Weights of a small transformer language model: value embeddings.
Each number is 500 + 40 x the weight over its row's rms, rounded and kept within 0 to 999. Layers, rows and columns count from 0. Numbers have three digits each. The size before them is the row's rms in percent of the matrix's.

# up: layer 7 MLP up, 1024x256, rms 0.094, rows 622-674, columns 128-255
# down: layer 7 MLP down (transposed), 1024x256, rms 0.0886, rows 622-673, columns 128-255
up622 097:529489535422552484476528487449440502534457497481511509467532494585499438544496524515517474531473507466463454596480489537556519479504512552550494488434440508495541545491468479478481495496509483495484533473497528424536498511559481525523403483422551432455507465512533457528503572499524472509566587576546486514446454513532522489473426537422531542457528442488507522468528485505522537557538
down622 099:505503507543509484462454522494483594412493473449531526507525566474493511465471461409559477442480511560535518536443489534588471519475509469490525486474418574545490499556476489509538453490469500533563490465524532511428408519493519509527499441504516501491564488488472468489536583458488530468511510493558456523455402561536535504468530567550504529585492539508490488479462457501482558452546
up623 107:538439569522511468503469479545477506502503488554492503429501467525568461503592529488561464547433484506516514518546505564555524524511487511471503480562553504465480516556515471399484466479498544485563441502486525541547434524519469474555433467541428537472512489461473503469532604505468465516471468463519540580506452490462523534537443509475480476450459528492529583455564479448480566483498
down623 111:506517484552501498447464494520524532480477508416527549533547525493536474424517468496523526514467446497562506532540468484410518524511486444451514552517501490443480501560550540408509526474552586505489443489459453571569429533439519507440536477520528552529412426513584540518554486476498467463534511536453515470455452515551481483547508422535543471538466475432504542494467509590544480456469
up624 107:547433534536537507537523476444508567522495510440474521506521487510504452510542506531515568454599481513459530526552464525476506511526489500522537516528472502523500471527515469485496479502522539429520456461526526495509547553595488497515452403413515460556586484463524510431523562457559600503515438533481501492514509550471538460476516526531494464520489478472495521489515473513502474530519
down624 106:473498517453450461478430501482527574481509505450461452536436493417541396463516474471449541548493537536517562439511509483547461538554490489578525436462538521507522481564541507464551549463574470459501496499496456537471582547452476512534611464524504479605496509512471540498506457485467514485489555511463523532495525454509537547500517560478522470503450471499563514504531486527555508564458
up625 098:557440491425481510526417501575477528458571474520467488527506416506589523522505548446474537459594494433535512536509398462518474561571533521496497528549517475476542526501496474462478514523446490510489467469513496409498501478520512446581519527450503470447530528538479551411591502550511582559475496532495464455556512466531508526409487549480528516440473469555446550501534465469535558529440
down625 097:463535453525532424484463476561533506539537556524523502513480562511537489508484486575518510483539505494480592530592471528420450494447489549506518470539549489520550521433501480516451478437428507480520504469487517424460521477489540463541519519439516500450512530532447479478543504487551529495427483468529472448555545518463497513427496492481434490551557527516543522469486476492449518468512
up626 092:529467492466487451517436486450521551457405505597487545441462515489498469538493517457508582536530494438469537510479513482496540479529457572550534574485541546530528557478544375470556413439510447419492429451462452509476571487477508484543541498487526479506505528505538545508556516500491525464516474466457479550483493567493477419519402442509499471549416509528459539502494562518514532557517
down626 089:508512467512488475496468514482538435444487525531498467536584452557562514477542528491494520479487410409488476562458498541457460526533539492505538501512469449486554445532441515501471513528461559510455567500543487469489489493477539479525527462507521455440443491504485542474529470530551510495477538480497499458469439460485426578544575550501476468414485503475413517514530468413546549515512
up627 091:469529492511530498495515444459511545451562559461494545506559499527492505450474509514485533471551436552508575521559474494537493471413560544522541472486501486436511552494584494490404524548488488445517468467502512430543569516574501498467505454445477506344463467508503465439461521522522478513487471546518493519473457546522511527549530531464534436442445528470475428503466563484470480465471
down627 094:474509471501569480437486508510532460511547564515541463438512532442492474495465487540498578509544534586436467463510515528489523494509521490519546476540497491482566440542484430536489599552472490533496505551502525424548542431443501581528587495471432485434520490452557506478483557436520466447498441494509462487525579521469537483507440536525539516475562532522511517457512559439445462437454
up628 106:532560497443414423489489465526468552511511456555604557487545512536539469450532490468414505557559490517479472464506463519472493504484516477533453482547452498543490545531483479452501526476510419451529437494444581456493527467485509517534491511466525458477442500491473513455439479398495542545530498497457541589478490494509572425470550534535493506562452568469516476497452463521506498510502
down628 108:556479461506505468479513470549444557511491492546520439498580470459485496520532477529509503510425563488401520467496523429491554496533566445503483501570461531484553495508519521550466468382556499509563558547506566472496491483489469572509506500516467470563548588566554511531510522463496565493532509413472481495455473507505485469505463463436547512600579464412509467531535509577527475511473
up629 104:621457458418526465485441467467518457409499535478484579491507479532441438461531517471510432540488461589484526468556470512478481509519533480504543542564498503459497516426526542533441481560436542531513543441441504492498548527517503478513531461572509467465521449499507502473521564448562565455455558467476423498491545546504485446452503544518449563534521491514436467435556539570472547503522
down629 103:464516510496450507661468483468498510550493577479519504411479525444529523556504466488442510423506492492506450509487478432498480510552500476514558476474534473486459473512491516532523458479518507488420548551475536483509480485511536488455383602507506468458454498460485506534499420485426452513548567536497464568463539447559495526525464544472548507490487503470564529506509434566501521525420
up630 113:526481441497425441503534486509473479556496416490506588473539515531515446558535435468537516499473481467586463531503383498504526554495383496528485529530470572506487493524500493485441501479510456494478526534453533543465503563538515477535464526490454526533517522472471555429507511496518592496471544461503554460534519523559456479480475464444488498466437471526466464461492516514503584483522
down630 110:528458536524554461460504427488477436486486438502504514472493473452492434584537514437534503509509492453499555462489593452492481557493492550535476475486536509560526518448535491554493547562443503500495496508554594493563458548489454554490464466515514485548454501506446464502508539505517540490493501442526473538521429548566472493522498513515422517450506502526519384456492528536499556420501
up631 099:516423455425478525520489473495438440477504499449571611509563540449563454481506472466478478529562422472506526447522466542434530482551477531454479539453453499457480469562483475482474452518456529473489552546468512435404564473551494525491520530488484463486484461456464501535497595492489448513486477507504493478507484409514515498456476519511533580491461417517449596516530526527593485539516
down631 095:464530472429531486519563570420551475462513521444494492500543480504456525489490571507513479484493512472466443530494476484499494526515519506486561481495482451487487525526483489564496465482560547523501477451432467526512500452490508481530502478558468429530515502476481463530522525596567424403536584503523502453541458530504447456442521495601480492459541552550516530477500462520452473420476
up632 091:502503425536539443475491485535515542530477540472485515465480503508524542505548503572541525538538384528528520494494521584530551470399472556446541435459532542476571490495496511477502484510455486513453489477474532468473529451533603487536499586532469514420510526496479533444530485480564464514558493476391495543453551529526462508465508627460510461424464513463525579536562508486568545464455
down632 090:514558563496522489470477516465510485558528513468501453457531458593462459558562460489514470432546513460441476459508504450466454510503550503515478543479494532476526502476580487563564495474524452538452479601495474497538491546499460464480563489458524452451528420551505511501530509535427542524505445504485525561507520448518526505492475489415568546529519497498442411441481517484520529396494
up633 097:447457472459489515579518488469443539495476452477526554573525457526544451501523503459576444462541520542478498520460445545460487457488490456486506500470550478484467524497556491471513547512541490469594395509480453495434485510538509514515497444498549503431483483435502504470605498484529484561561482543515445442520473483496537457464437474450437509520484529494481498505600454492540569520457
down633 098:416429463464515542454494442499570497490457471555487538536480532536551497450508501523492573492571513522494532476494542526500518540529460536479545467404506540482500559567518437561512427516505499461537467531534464483468494549517604423488500486447515542472490435487466435453409517469502511444502508497504476504450510453532498536537567509519479539491518469519435504502525444521511487463510
up634 094:480476526442503501516559499528471570495523518527494568491485463537526568520496481472505438514535485426529519425485540461575446439474459529528524477534453535486515482446527448488492493462523476442534522453509563524428446474507577471476501495565434484489522473431481487473521580400516537474481597522501450486522492561548555559461449492463499520591442532521473560518455477439578477508486
down634 096:500449451469515478512504496603465556488544571542495549534494526552508467564511536479427551579531571514539491483532523456480545518553471526558558488551596473459495521541485450553443540499542477465548582520510550536507529517478459481494510491527509515461466562526524525452493426548450560463488493478466560530513508523532502514530543459440567468536505442481526435490511517504520470499456
up635 102:424512503482432529560466489517468520436472499515447483443486402496561393451549513523503446459460461493547503450415488535526496521557505431519519527489504485522487521540458458471503434496460436498522500491471613439499503492504528453533515529540415517457479517489549547474527517518509468557513480486516457476537504471569539507458491482470456524472445554487489536522479504485491501476505
down635 103:484504493548472516557475476506497487426458415451445523478506483490535503486523439509467444515432506595522495494533479494446477467522599505499451517530513444544553546515471520488508482506520400517482428490481512465532562485606530467434527490478467510560531501485576511500469517474474464422586548465487508524484409509501514561536510448568509455440429487491489512578471512522472483540547
up636 092:578517503424472502473500459498541423437465446458514504513477492495490531537571518512453446471476451539440503511602529512457523440462522524517468533515445532516508512533457499504472500511503533473507471560500494508472595545551498491558527437505465436489479472524539590521555441472463461560535493471429516535524450546473449488550449535453493537449526517451454576541510506463493561489500
down636 091:534516630487562509508509542591528470452471563536419438472579475472593505490473584495513452494480467536555527486509474509498470510496526412543486491479475453524552449499498471526518537482492499538502517472552496494446552530523517450570525441499475484577471436500465573541514495570554492579526529472500552476465515473580486466483505461451542461484515430418499531516503497525493488529487
up637 104:554483539557513521611485509438427466474502486532474488494479517531576449516589492491523427419520433516445560480511452485418576484478506477525467542456541487554414501537497564475542455476552449479552506479453559497513511466578499483531515503556451484465544457514535510510575477421516498498473496520489465483482543470516591433501444551456565523481471482484554469576496532476442566427452
down637 101:508509502545479463433445497428477523437476493558513488498517414528456488532479494476533469492516527636494529523497547535478453486469538472527451533484439501460490438478502513496484476495528515416577440475489524527503490466474467517569577458464556481590460396513452504492490515501561529491574563474529434488436517449436508542522447471562507508489455506498465400524472515521544490561469
up638 100:547491506441459459469505505492436544463543505577504510496546506452494524425551536495505428444507481515526537455447460473463506525442512555549466476492469494444475590491520476515484514524436465545461549476490531472498488575551579491486458501460449534521535483448485506451468528514534519515512570560484490567479472447464561541482568559487533440453540527502541506515458463572528471440475
down638 099:519511511463472465470469533532552568461482493488534475507472490533512472434508382482450478452559496514459502456513483529501553521423487482589478478491500489531474551563516443487481455491401524565526453476533501503486480502454466459526509510456541516473501420513501523507485408491475540466531495528468518505590572479468517456582585496359520538531479493464493461531550476522533481448478
up639 112:528475451470412502501479455462538496567425507528488476498500500545535442528575526482532544461490506387518432486424445560455533499423480551442544491525486513518457517536570481471448454506483521473469502488446448495486480540500481541522504512491484463477536511543498480490602522557474530495555495496449548576488456528527492459522528488506420489486447435539485531604457464518532550531492
down639 108:485542525554477515479480477508507513530458546521573520431496493532439485457489522606466469550434505511438480504557475388580430530545506471503528510521525459428444434473495458502453485525512489503554527503436524493535492485539500476465495497529414475456437445494472521511415468474465536564445615458533397484476527517455525511533452494459505519460442495486541522557494551508465459514462
up640 103:496449544522511510427543521432489453510515495496493561574449422568487476497451499445480489520484534470559474504537482476438451493509492472473515461548472532481531499559515504475511498521475442445512498482439525524573522562521464478515522541574534524507550513486443543435448503430551451532487451515487518467486459526541528491530563510461555445450491465512542514445571485487476471491515
down640 105:556475541487546439471504572554508499437477496514553468440506523529468496481586473465530531524519523520452563527541438541531446495485480487411485528514543528549465490500473525514535517502558522531431543501528595505535500545445499488544410503517486433514474474534504491511559414536514473423497467492508540484487533530464476429447567491515436500572489508499472506481509466568551475521483
up641 087:555462494462435505540514437512564493450497521455547489514535458536497469438492532472482505509521507466486526533462510461495421541512517443563548553593601471485469481558497427408550497507512462462483467576506459501536545587502512482463408490455452506526545516520529528506501513496455545534466442557515421444486500490519493491523430488502483533495529535577513502597498511504518530545491
down641 090:492543478513492479490460525461473550567500486531523515477501549497497459526472456542489476523462473471530462493563448497533602533431476512457464474421479528490488515509489522555462465435488563536520554491445572482478439473532541485531567450539463493497497490457473522547519451478595482466450528513470531520479491542522519486514530513442471509529410514487490529458527526473501488434482
up642 103:550510565463504477512580489437470476433445522559451487463512448507490505491504506603477493526560471467548487510470479541504475528520433531523503573512525461524419557546542422477489557565424532497534474529520458410424536498596517560445522552403483530482495453412504421520504538491450562621506528505502537460508444486492537425498479450516496541424447482530460440544555498472505567476490
down642 105:496510493525531452385550522508559534550447474521431466540537497448511509549554514471572468498583478546523518519545499442510497515490495508545502510528541487484455448468456542525448571453554535495494520478407453462535481573418440497508499430449534475500449466495450566453530503507484476521506453506543460521535571471483597487501433608503462383495569529522552437503520445504485483443454
up643 101:503461490504545468636526453541448496493416514524508504464449382534485535485517486531517512502523542459525516482450451541529460464540420541563524524466546493507457518508515478454452496553472495470511521477518487508476518455561478458491534449505483481474491559478540457462463464575521472553480503536514445417503513486521566501483551597558448494499532512513450522497446534433445535494447
down643 104:440513467555496517504520459508521450516559445514497443543466374483496544494531469547485525525560455573510516494489517497512556444554481483538452543492488463470486445544491557521559545509474454513491520472534498461552507505521482523452493484525503487459535522507540458451433506552535428462425484530528477543463587513512527472559537550515459489516539484457504552446502480517502412560406
up644 106:503426433521479550487453501519378543473490512502483523422489425558560497465466559486529479497570473506474528498435451483475456498533460510449489520581570468484413490521528508476544546518476505479479476508476517430481540487557554480475468492530440562522557497500513453465524492485532524512455507468479405487552487492502527440472542515513539444491538502511567561504526514508559636461550
down644 103:420456483605533497420509466474524542499531485496563508497468484572537484487422467602479559464444497519554446533433496559514543471504553531511475508549442456522512449463580523558546492517518455455551540455519504376501492473523535540485507468510478469491473556521489503549463590465574460535548503475514506496493520394497433487517477493491531527529608553465525565485552522465517525432508
up645 103:537476478482469453512542527490456492508514478463537498555517493488430486512529510422527467452518527500503505494578506525533400487455516525502496528473555475438444516516490579476490539534487470581463491522508486481464534498474473483580426442493469481524471447438445471407588587526461583539466442492432457488552471489589436522467506476463527453468503495562510491485445492539487491566565
down645 103:521440507449509527519478547491501493614500500426520480568463530494461559465495450489540491481533480531555486493519488520497524538576510496590556559542523507520479535485491499439496566512523506472536534443525442493534615422492451463486480412523493456512511553563497459477499527472462555482489499486450526548494454505484552515528511486503398541522496553443465490519521443508457527469514
up646 104:492514606414494399555541505446486550500540437453513435468494426521479447461436470532511528529428421501484460472477494530474451463532507495576541470554468522506477550555539454475485480551518514533462547459534428482483556478617470546470463468480522506502480419534516533444594520504484511530511475506513407454512473528525469438490436528503546464524532499460436501523505515409449528590493
down646 103:380522527505493519537493501537597570571443564500574508510552495518420556452471482430464501443523502447497461532420477551563486454527543533465569438471520530372515543510517527594580485519477546465555435444518544491531529513458520509475502485571497454477523505402438449483507478508536527557492503502449563509520531492486489461506489516418439461454447456510518489409488457482439541480470
up647 099:550470435473471436457516470520525574477500491516521493456440528524507464486458533548510500501475486491529461457495481521517545565511539571478546512466511455479529489511511521480479527522496530397494417469508577492470492533492590537472500560532480561468429454486485529471544440466481428511418530536471443540468545478484556528497454551475560508511500575432512552500446508412523565435481
down647 096:517576563493474485547493449481457505555525520502562463445551483458520465451532480497475489518514449507481491552476443502473450486489459526487472532547585498484505564489507472551513473515528435495519540460512550584534539430538504519532398447484539533452563433513435487443477560487519520507567448478541447460487483515518476491485400389531478477450490461501407463543528501497451472502545
up648 106:529512497400505463494470435499519511495499475522485498500544464522520453493452482494492492539511437476455440518542515510411537490457429437478464481509470514458462525502527504403455468449467466497569533499486509544538514437514565474486443493504450502519567454403487554507531536414487451543463468495486481576521404467502565481483524429500506449508506508530531550556538505509533504502506
down648 105:502442558514445493519497456510482446488466457478433570514452528500463471507450423532466482556512428526431476418527535426568486410534514469459558464501456538512556509522466475467478442468551486490613430467535528500486484531447501590510497453515525482503471497441476503584504507424490485468454509520477519459529454536486542578522542497515551475538495489547474531507501481470508488487538
up649 100:489564413465522508590505459497389505484488474474547583470464494515481528570594468515479487560537534567510494488496518466511498523450502541559566510560485424537565542533521551527515513553524537412537528509524490471592499488532495523491507528534493485448450534483473446537481469496475524565495511511475474518566429442575468487493420486503586523475467470513579540546568573430500514527462
down649 100:466485525478529467474517492530477486453446541564480525525538603527514545495527476464533521512498517443499472450536503548502485482470496475542552532541550542403524520566419481466454491466540464495531499487548541549525509556471494426475538414472510477485464502530460430544491466504537564503465517423454523466489444439484448496536503421497559540581448494510474552486539466466501433566468
up650 108:505462525490456514451482502484541465450520506449468571474498446456551461461487565555501536489514478480443497503482490532516481575521463564482500471543500405471512517486531507496517474533558510487509479592513486531495555551546475488464477454525456505484453527525477509515506473495435498585536543461470542436465480492540541443495526471509560480493510465574489561487451487538468529537573
down650 104:471534517440527489574496497497504468463490485490576516544494524462543523494492525524460561531434552483461547460538458486510495491546503476518541439473486524451489538490525512517579439427505458508434459481475547505490518561504394498518547516423504502497456460404469580465430454533547511522533484514499564421618502542480514547501525528480517516415452530544515575487495435556488518534519
up651 103:524486412451487457551500495443542493564482543518445438556464458481478502467514503435489578489578486440446473492599539465523524483488514467444480557436512464498534500543505460436463518477542517546479496487484515500481484494525561489503500519481503484523571528451504523516577518433448514389452429437507439546511472492530522495496551558568481462427520561484540529473431563465552490526424
down651 106:490537462512515528477507497450539593538465502484560564491527452529579482547531520514479496494491541461492544556467475504479515481531534502531553490469545443500468459445451449495521512547455518517506485455501401526509517502541521490544533553456475460507518452536542472474547581589577433566457501425553498506463522506491439454483457534516513527498472411499509478452543564514518497503488
up652 110:463508504417447476455454535517489485451530534480455531386507504523517435423481563539428452454465507492466489492514439492458572471500501498532453532496485454497485559485478478472489466584511533504426518520440567487501492500575534536437469469500607458462470529472500561461529549520439524520497465475462479502497519518538573476525507484441484545379446527591498531498533554444503467491532
down652 107:572480548517517463483553570516562478560454457472548497488517496486525559568463500570453426500511488417457550428500508567552510467458477524427479439386518467516508508554493505529514499449505472454457424567476479518477529519507497523488536521546454510539545610592484475491482459530520510496534560447495552531549489456484438488525462515550438531452567467427469469525494561506475456502494
up653 103:491493470478421462475520473542497508530502537605528533468529484596477468356481438477504575515477498477523492501434449470518519512454514583514547501544539473473452453487540479468496538519499472473524528501507502447549559494525565443484498468456497546511517495517531512488549543588495472454442449524447520583517488497565472480513484567554502516463450504560521562501437528497475482454491
down653 102:457525437524498458449471440491522521538459537594488539512516508524477465560440466562486538503511500557470490465493520459503458526526533461529513509510549498477531467435522497543521488441533512537494526465558519554480569549454454458486541510481530570487398420492527486512544477555481470416500513434583465512510563463575486492553482469465507474453440503493514541519477480503542469447489
up654 101:540466503531476491508555457477493537482446494522479454444514486471513502453498453537568525491522488467446443505518379514455531538487488466469557485523501467537438514519434481497571411536456512520494464527477522435457561489586542554511505490505534519479524525500557490434483464562583505554497508493458490505455413506457463485461497556508395515530523444516509583483448568543481501563502
down654 099:515467537523573464513486437460433528511551523429494517536503579529496441575500503440495478513487437468430502530541572519500536518444490492587477549472466510501519493462521451514493417445518532557538472530565454491499493478467518552541510509469497546477475508516488440571496512488455496520536569535405408497535508431444547467582523435536520548496479497515501500496504525607498461480512
up655 106:526547522470488454451566493433501481478494492513443503401412553499501495486454485521422429498524470479448473528482491613476550518487486457521535547552514537486476471548503445428440418481547516514508511483488544530499570553547476519465495521507414491506532495520493527453572500487506491549500549473490440463556503553467624497435427504495439515434490484458452527566505502528516523518470
down655 109:567518497503490502393518478468513434453462490417542581427589516417524549548515510468485464499469468545489532542502546496526494427504508515513536563466442448436487420509521467404533503488474499500476524511514507607568515528557524461528522453503529458583504499622455531467530516485517525478442428525551494497438530509545544473542546544510565526459537532485456489455526501433501428541517
up656 094:521498533498432449553460507544512454500539524471548531466580567481456464536460560546550470478505454515489498431484481526489493533436503466419557484475446482502461495539461477523507483503563507484471484480470502490436540503499510533461508469493499497479510567519545484543583509539573418508476556459509471495561488466526509520491486512539493489454477529582517553627511545530612458489541
down656 090:489498462518468469486528548438463579534445431561427465481434525484573537466491459514475432539477398483520524457497534540549498530483413489533483509517529510488477480501524483440506494490462534563552478508489513560470554512501448498500546499500583529503487477487490523487506486548478516568412536497451510495520485469473470469462543534449522506519501414443557550571571500495503548505427
up657 092:471527490441438464541507484466470549542536477530510568509494540554503519487527501467513508554474486487468542559487450540462474487537508557542511480583490483488478470499458486432534448511548448452508440520417500527482560520480567525459500487503471440490511521470495551452566500487536403543508539515497524488549476550504513444450433489465505463502429523476512494575502546481548595512522
down657 094:542506385490497476522494504498512496546491544504525512583437469499482468542532449419514469469474524433462527472541543510512529528498543486547549540544519504511518517515466454405511441491470497489566501519580470436469490512476456565484503490548507523501452506587514542536492527514541531473478450490518467483511511459579560513469580467596539504450479528527541490520454500514536508542470
up658 108:475449551489439465519501502510470490527544521529531513517527488546479486487533561502424513459515524508510466523472396558500568505508496510461498449495460509561534471476549487456560519526537482496471437549499448481509498593478550555425435543497488478537565489486512511528556548567499496452487456504450506489524414481537592489510428557560538515546500524459451497459508474397554571543540
down658 107:551526531440516525499495478481442536518515508471476524509533466561561527533554390568521432458505510413452562524448526506463501477559484509507532509512424512493450520505552519541474481472477455521432552473401509518477452421475568539557519466456573479460479477495444454507555450474524506489488456494476490518532531480607527445545515566444448462532554478562482573460537547481445491487478
up659 099:542427554569495538462468470550446506496520431479451477485523451481477433523560463475528516500434465468487528482455493454518464527438498522558519536465540525511498471547468455463463503484436527493516543496469488443484507498501525472571491510513480475487506495450520594554541515481462462537487517483444517460406521467508528492487517554586571448474490578526534645492581508447555507494519
down659 100:573486517523523474570475562545535524458537515450448401488500520463544425501517406529527549492458514495488495535474479531522496540526450536464480558476506550557523466507509543536417463525501462507526476516537480525586476521484449550481539489553456523491489501508461489473476469407559558540480564489567502461437590535452487486460518505480489459479535479454512532568523598483556547471490
up660 107:477447497500520448467449437478453534526607479496531516517489478513501471508507452490455526501515523566575477523489564532444526554548464456470590563530484462506542475536441520500533453505469524450456587529520506470499482604505476489527533597523515462505514466523521471537559497539473525464510467484491585494480496565490511449506433499507508476539467420416491463561491466539551521468506
down660 107:492519464471510520534463480435550504548478506507497477517464504501587497510511533532456466541487477483486535500557498540502473535484543471569555481385510494474481448496489517521478546516543480525500501476467566480522557482457557488514534546454492483527436538494509484481521456510577473523439562549556488498496539512548515559445534527459557547502480529482559492526504546490421530530412
up661 092:437464437456544531475515477445524454456448502490461531494491569538541421458543485440475495497494507497540568521543508443485430499487507424449497489508460501557478537463603437501448528515527484538494461499507456440492469540567518540532421536434498461505513471533532500511547519480564548507556459468442474479475506535511534464489432495457481473540590460534485515562533589464489470436444
down661 095:497456583521468486507475560530486548522446539514462446420473477568510401558486461510498450545509473511539504526488474565479518496497482575510443524475539535418489472540480566537534540433549484514527533513516475514493542509462468512484500539561548490549550525467432475419542594515489475500476470458526465530527467566459547465550403571480481478465512515457517478484432504515462505463478
up662 108:509508482485470551497564464478489530483508477455509476397499526481541540504502450498451498474529524505526499540521437526474497518469459586445499488495503505555429457532531437486465446503518489524486508547528463504502540596512516561439451549479474500474457460424499497534538460516481535523463482454488553518556472613498571456544499550519483529501484515569485518474529544517589467483512
down662 104:512550521435516504493511549481548520566468530449479462536464448595529553489589542552430588492520503427511480517561499504525511488466527552530493549535444490491509499487526545514484549465552556485467474510490486476428530515501582492505529511461481479458469547477526519476533518448416466454547426526523491488512523472519447475471516501509500506547485494486413464522542467522442568484507
up663 103:482495563486411458525527518522501554477448472585512465547520443483506496526509455487551496521478474504485471526566501525498575463536538508482507503564511522531523521490444505488484457521412528469511475426469527567561533533541459473478498458512504520449519489578511521571474522465484528541533469519402522491436458531535470481500464526468485542499487490455502443566523541550566621568506
down663 104:473506545508486540539536454502538476445493514566552435465480516421487514492514539459472461427489530470522429484515551548510450477470509485478458535451420484469496548534447505475520465509491501547535559445442554513427490560424537486503455529562517506497484511481474548530434469503522527510473528506456483393509470487394516527442480462520459517519476516526410485517462493509512590542493
up664 106:500526494509492509515486443444543427493495575520570514456533498581483506440614500409446458562598499468461494538555492461442476519524481478560491581553506432513484546487466475470491451548518525502532487561508476438502501464524548507501506491566556484473553512503514500429576580462451528503501530534496482513465502508520482433490434516501577550469517515536487488522548558473461494500511
down664 104:465558452480546493567553504523516544592418515575513519506524523519541526506389556497442506519440491436525515474422491501529552536528488490495592477419478518513557481570513539529495568503541463543415477514570546547483478456478519524459444544514575498493497539529545489489393497547494467551473531439531512535562415497482454556517452496504516541536485505551500479432510550508508504525439
up665 103:581444541503483508494525406471497492457477471473464547538442466531573514518575457515435517459485434533497511441511530505533505519493490482485527495487458544494502511447467533471518533542460534548494569528507442538497498526560509497534505477500521428484478447508477421512491585473499511519551480603465557454486562509526512501435451491460558587493446538496435465530458472496510478485435
down665 105:529482569418496522500427472488453515508486509394493480498434457547445484450424428538518529415486450539527575492469469442525509597493505581449521496463530471458495516565455517489547507508454517505515435525511443540427512497535477566509509437487502447468487513444502487505490515488494452518517463472489465456521546487454480500428515478562474495506525487526537533510475477463516484501542
up666 101:568517507452447451509569448471518520534501461493475488528508462443544501561442543464451501465497517515477425454516473459491515489539459430523519477556488524475495548436550533463495514481480462594501549545485522520484527557526576527460421546565505526530543462488516510547527520472568513522517559489462493496542525497559533523484504460516496508447441423511431484463493545506528533561517
down666 101:488445469499467522589538541479509498478457498452533457476591467465448536495455497510468513504431443487496508525536411489518471501463435492597535393484500483543501516524451508487527502436418476500495530471538532545561442586451553468472547544495487502477482517474474525483515495451563507540545496482513542474455491553477427595499519512531508443589498532583532551444454498467541466537531
up667 100:582514491584456539492444486522532512533440497535500532489598494525493497435553626455521525513537500503552496512466560447405518524516494554569471512513507540480526510474586520517502477485495526469524437505428524482497540604500500552491442458477469476484462500478475520491471503529513455499491484533478563559540529570569545385502526569501467528430444499467561483510551506483537528508548
down667 101:455548482474443506507530539582491482499478469488586464476560556463495520513519502481496442475483436449489511458519449501539468484524499453460489500500475507436525491483474586464573465546501403416474469575481550531499454536504520481503430491553512582503528514539515500493593457503581523527483453540477488543518552490467464575564537499587483471492530584570488502527464541559485476471498
up668 095:507449504466472483518482499543509529480507472408525554467506560523489433531500459442561555472552532461471479473494513479423513470515520433466537544546521505519458487496511467463580508539505421543528488548487490504482575567516495536530437456479492504486481532413462503436562476485501499480576469491519554444550526459510493462489410579463432516520461517548420507509546494484520477539465
down668 096:481517420575472579499551470516522459509543528534556512539514528543529446419518469488492447584434460534430500502454513471532420459469513526495493535487500521559529553504481493438385468470475563595582508401528475507483474494451465539484531513450532604492520511478547545577481496457562568480512551524457513568493486495545512580496519568495481469526504543473518436464563514520481471589545
up669 102:470546512438571506502520522546478475399496528476482507502528540516473559423536481507522424553430494464470502507477511426495542507481540435550493448493482590463506471518470497494484475420435451509445428488473475493426552541512511471554481468478557503504513468462470518471505484484530538527538500513523472575505417449492488501502492549539438498527520549424452516518510570502437561519523
down669 102:489584485509535430496512494500482535471511535459452460514496564523473489479523486546562530468431457479532459552589427462481475507602521457575486498532488429524497479526485424446484465525506545558536515521464427573527441480468474510466544493481475480553538500498479464496534456529534508496471498505475554476515478504493523550581476535529515562539475511502506439581539552426570586489531
up670 108:504461537451497430516511476438420466466463499512480515511438486579500476470508479567447495573502493455414523558478516588502544519494500463500489574497527439532477557488533463491516459531536512564509433544528490475441520492530475545482494543474584563507529614489504405460561515527500534580513496453488474497554556465496426442533533509489527490458470514561491446507453570513541483496533
down670 108:506491435475489461524510531452502563556470456539514425559530528523498481495480437462524496479548466517556520486575480603529466543505482500455450515525548473500547477427504562549433555466513592533426478546452507485512461471484496470499483511570493469463476519453422584478564537539494497470471443471562496501513472498513511537448534513505488455588547493519504448498532579437537585461495
up671 097:520450486509514495528528437472468453517571470566492552514519539468537455465499472439505493417540458402495547464492460550507549468500501519536526483510531568420427535548446458451564539517565457567562558460499523473512504548544463509460470547475516596551540473495549529500544499520507483507520566466513512574461407552544466485504517522501530534451537580498493556462473505456491453455480
down671 100:503437551444468539463570480494513457496547449460527445538500513481551534437497517480532563555481484545532498487517579533553523493496527500493497461430465575474495503565456558548539493456540452529448443510489366498486466509502463480527514500413534510473497499462551492596511525614504427567515468509492516438502479469525475430503552555462512565501492509437515554543505502474499480531422
up672 103:531526454523482452530532474578481398409562489480511491454430520597488518404535468415573510503452518555496496440471438582578440543550498489527550558514566520469438527478485516492462492516467502540487471427472467532520510540537508464513442539526424497460435471528523475419533440558549444557521560506489486536481500454503440495442452448469567488485507453483513530526564506475544528534554
down672 099:500476496478454548541561524347570515530459507494510502548458455476506519444480486525429506508531462435533455526493501500457537522479465537500484566471486458437533512561520519491499480475520574510480430507485546504476439503576494532510498432543495460480461468503572493505458490528539533489429467488507507581546521459523557484490504493526484548471496471417498534463548506562498470505500
up673 104:486483491475425536534534453512521514476554507572475531475497465569529505469502494472497554505525493436492525532553509540505487428479505493512494506524577498468533533489534543487444466504513460483433541469509517508489491536537480452492447459524514496478580557556483492545479521480564536535442480489426445451469535521581470337553508502548553550485518449554477481480512547456488489520457
down673 101:476491548529486460497477458514521525504515493596486431451511544516517454513491544519551428460450482459501450489555527520421481549552585500494526484550450521537480445496502507519576593464470506477496469480454472512436457553474583519562464445495523581447492476560492514567525570480514494494541516478526463467453478494466523483515479427486498497485479479486466518421490451498555452450540
up674 108:488508461505485511540498502449489526504450507519511492499526476459533480545580458391469425445568531566493445502550535457488446460513474419481504534439511518402466577544533506426517476461524436475484570486513456518437522484554512481476519478534496445550539599523472460452504507539469544548452513524485553491486441438571531524512496519449448466441550492565499500511423503482490542569490